{"norm": "layernorm", "positions": "rope", "qk_norm": true, "parallel_block": false, "init_std_o": 0.0, "init_std_up": 0.0825, "schedule": "wsd"}
Each number is 500 + 25 x the weight over its row's rms, rounded and kept within 0 to 999. Layers, rows and columns count from 0. Numbers have three digits each. The size before them is the row's rms in percent of the matrix's.

# layer 5 MLP down (transposed), 128x64, rms 0.252, rows 77-127, columns 0-31
107:481481514525503515531434478519516446506508499535513468490508505531508511496525463486435503502464
095:507491515506514507489457446491477519534450495529484485491505493470492533519514522537489513498547
103:486506481532499568505503477493510488473506497478488498523486448482540503513531506513496514482471
102:519490514468484529490500477529521534476470499501495511489485480502507495504526499551496448490528
101:521497476485499518508480529468507515525537469487498518490541539533490514496505457467488513498508
111:508511459519490499477514506536479504517491495464479501514473478459518570486509543511519463531480
103:486539549519534506440513493506495504496502514457507482503484477504523509489494521538565492535512
105:469474484493463495491555502550510499476509478520504507526506517471512513525519555486526451492492
102:508508558514487487462518504489480466480475492463516500509467473489489514486497499545502506525516
106:503487512468500512446520510487470503496465508513496506531513533545547551533518487497475487491486
098:474501511483512473521440506520526495489517511505479489533506484521453489508522476525486584517494
095:541551509513527532500473438540492543495516501449472515532514467486482490539508514477494484490449
099:460514477521462518486532511485491488490530519556509535525502543452458503512493496529494532505484
103:478486475486473443532497483486505505511491466555488462502531526470466500511492550464512461527465
096:502524525504496479518477526525487535507458475536485488501524515517481504510473498502476449536518
100:510506534481500500492499518511522539501490508502496481515486529509448498516483532490476493517474
092:489539518527518513461468522512483488473524521488497490464506465477502516512465522493480518512506
092:506509493498488537462459464517480497482539521498553554522510490501478541499511448494489515479502
092:510539436466466470479527492508475484474525465495567472524516501520463530508510503463462492479508
106:510521500515509507538443504487516526537483521494486519466483543483490483511548443503499495507469
109:493483502536459495485478467546509537540508487521489542510534506486529472532495532482553468527467
110:485509530506498519501495499533482488564485509531501500464491510549498509488444494536483523523465
104:472494504508480484484460514493496543511518515437490516518493428497484525518519534519505549499524
094:508485486486471512490442493511505515527481503522488505489566496479471505464527562540486518478504
102:496498488524506529501479487537466505509498500447454484515538482476543529513483487483508482494526
091:484486485498513521523467506543453531567503453498465500530525508455494559479484497505518488478473
097:487492502515492487495495461507496533535497484509470518491522450483538494500471512513470525498465
103:501498495448498492514439501525465515536450547527497523483508471541499530494522531505468522509525
092:529504501488535448499478533505531495529506499511493492514495481508498504499470464530493501497526
100:477474489498497535470511497487463452483497508486523509453530528465470490458467522479544519519463
095:478485508494503506516478486489521495460482491515520457551513498548492524511509495499567488512489
103:533477477463506498467505481520448495501546548532508544544510455492451498486545520485468529506496
103:466507501505525504472458534494506538514498497496456529496477459469505479530555498524508555506511
098:506549485470485529491504498487523518526511479489527540495514518489471506529516478537520451493482
105:465470504487482522475492508461468447519511508495504478491518509524490548498524493519493515529502
095:500522478511497469492491502483462534523541512513499487508555513473465527472532510500483514494542
100:470507525503511518526510524546512556523461496489495481517477546494477535488493527472472501518465
098:477488498510508498541444515497464492560465502521449484489505487489473505537517531521498482501506
109:496480487464502492475458560521532493527522508465468497539474560536500523462472497532483488531491
098:488477483476472505499482468556490487562471495493470503476491496496502480474472522509575547497491
110:480496470557519493478476499494460479510508521507491542512543533448504498532471474516506476521525
091:505519525494512483541516463486494479515470503538472502508487484547471517513488489451447461462467
103:515483501532513520480479518517482540496502517506494470472538476493521519504466555501515522490529
110:472477492498483489488472506502482548533523556497490514544488498467448497504528522535521533501512
099:497492472537474490540509488523533460497503484519499474466493494503473532510514440517530492469433
103:514535507530500491508515506552485494463502508494529529439496492514524492529480443499544504485479
094:495522552502483454513514512501506493509464483562499482477549499521441527505472491450471471501484
102:542538482508496477490469505476498503514500501510504518491459472465476477490557484520496468508524
090:515535493472478521492476484482511574554505498471468504516473464479502532495541505476477452481510
097:501530500473491533482485526546532505538501487443495554515444483477504536502474543466528471484451
091:518502517501509522481480472480503515532512537477466482467525483485501472474529483527483466478499
# layer 5 MLP up, 128x64, rms 0.27, rows 78-127, columns 0-31
096:499497533502558498516504473485488466508466486517519526525469493511493488541487540507479488502492
100:527500487457488517517527529510505476469516503491485535510533490478468553496460476544510487506506
102:506485468483484513527504478510500540487530502496541503489512484505496535537452515468490516537544
097:496480470488508535513517503489472553479489471463521536499498467478491486477538527507542512478521
114:533466514537530509467534493515504531457490485513489493486484527507484476517474488506488452498516
104:534500528472489467491547468514481463478529492476486484483452473526484458477531510489508464516523
105:521489563489533513507525519501519480501489488525502506475483565445479500491469508489532506500493
100:499488471526520532497499487469521499461507462546507498493497511533485498520457534482460512545461
103:484449502478483498534520519465489583483502487503523490484480464478522512466511527502542524503519
094:497458502495564498480501491483498499469503523545495493528474516523526469513512495503479519473493
098:554486519492464552489501475490509503484458527488498488502516501501483510497478502573478510479527
098:512447502506503512497537507537491500496494510482478559463495493494542485498523521447523521484555
103:522481481485500518513485487511517504486545506487504519549520520507483521486431524537496477466513
094:501471464543490493479507540495528534454490503496482499500487478541493499545535484523461513503499
100:480486516512559480519522496453526514495517488524492534478472508493535492502497555495510541484503
092:535511489491492523519491478524526497458463466507531484474502529488503478529484529531515479516488
095:550494499472510460472498522471528493496498519508542511493505466495471564516510541503510498527541
091:488489483491493478468506508443542506477553484515514510468537497543507474517482470533486485510475
108:538510499499511525511523460485468527511544475503490471460530538492468513516464524504537457520560
121:510496496483515481454505462495473486479519508530569489491508462495524495506517532504514440487499
112:523479525502527527481506504480494514498465532472478487514483527478532511456492495527504497464493
103:518502517457475548473507517520523509493481486510444538492497533503484509483487512457462495481547
098:519517509503530485500539523502523516488507480458510484514440478467488527503509480496523480506541
101:507477474501507503504485533498479515472483449488519509528477466494471517490476475516536523538488
089:493482539510540493516483475531480538492507498529497520491471505505481484523463467477497492513504
099:517469523540522486449504488517493507515505479536489537498488459476490514503484478541458523431536
117:568481521469548520490512444511477487486538482470503526523472475487487514476481511484461485465543
091:527466510470540487504512526467519500507529476478575538464492490488510502518479493487501505477476
100:522455492464488524515541521496531505446509500530475501486471537482484508512480523507545458490484
093:491514487486505504493508448466486520466529528494532500510453493492500504446480480489524520509508
101:554483501475468511482515504516462532469470521516512509470477537450556519499494509534475479502487
104:554501509430487538494569478528480488493530507477556481480530510523465487498473505534503451468492
098:493470480469492552491495525493513492451487522468460526493537512477502470492476515473479486523510
104:505497487504498543517523482460553511505531470480518471524467512490514507454469495523481536512524
093:532494461490507506500512499505527491506515521485522546452509466488479465483440489488473493484529
096:533454531494494492482539487462519443470528505471472493505538501492502498526513498509491479452557
094:498510506444517498505482484454508524455476499471495518463519480508485482475513507538511474558510
109:524510503483493510483487520463526495473507517471517468494487459488492513515493563491515525498508
088:482492497454512480452481488488516521472484516513491490499510517509508487496504518501541525481502
116:499513457498506499477518432477504493480536499490510511495474502563473517492502533550526483506525
088:510508474540536459475529476512528454478492523480486527525473540529520527528506475479536457497493
103:482466517504493522476527444509470493481529476497458481520521525491493554564491506478505497465466
108:507488477475514492467498484510484509456530559528503510497521481515538503535479515478486512486536
102:488472467485514523461548522488530522474486541503471528484484491544484495527492488527554504494523
106:497482509511486515488518489459481541525473483475531500488501527444508525461514520497531518505566
091:492490526468517514479513521466455501510445503515510482451511489508479461479551563521505491502499
104:505472511475493547513495520521514523470485507510459495441465450504530509484457519477490481469525
085:514467490494493496517488512499525527469504495572529497494530491507429494507510525493487472492541
096:502462551487496517517544488466509508508523463529453469472478529486475471517526502511516520540493
091:475503475511491485511506506461487504469492477511500498491506518491438537524498483492537526513481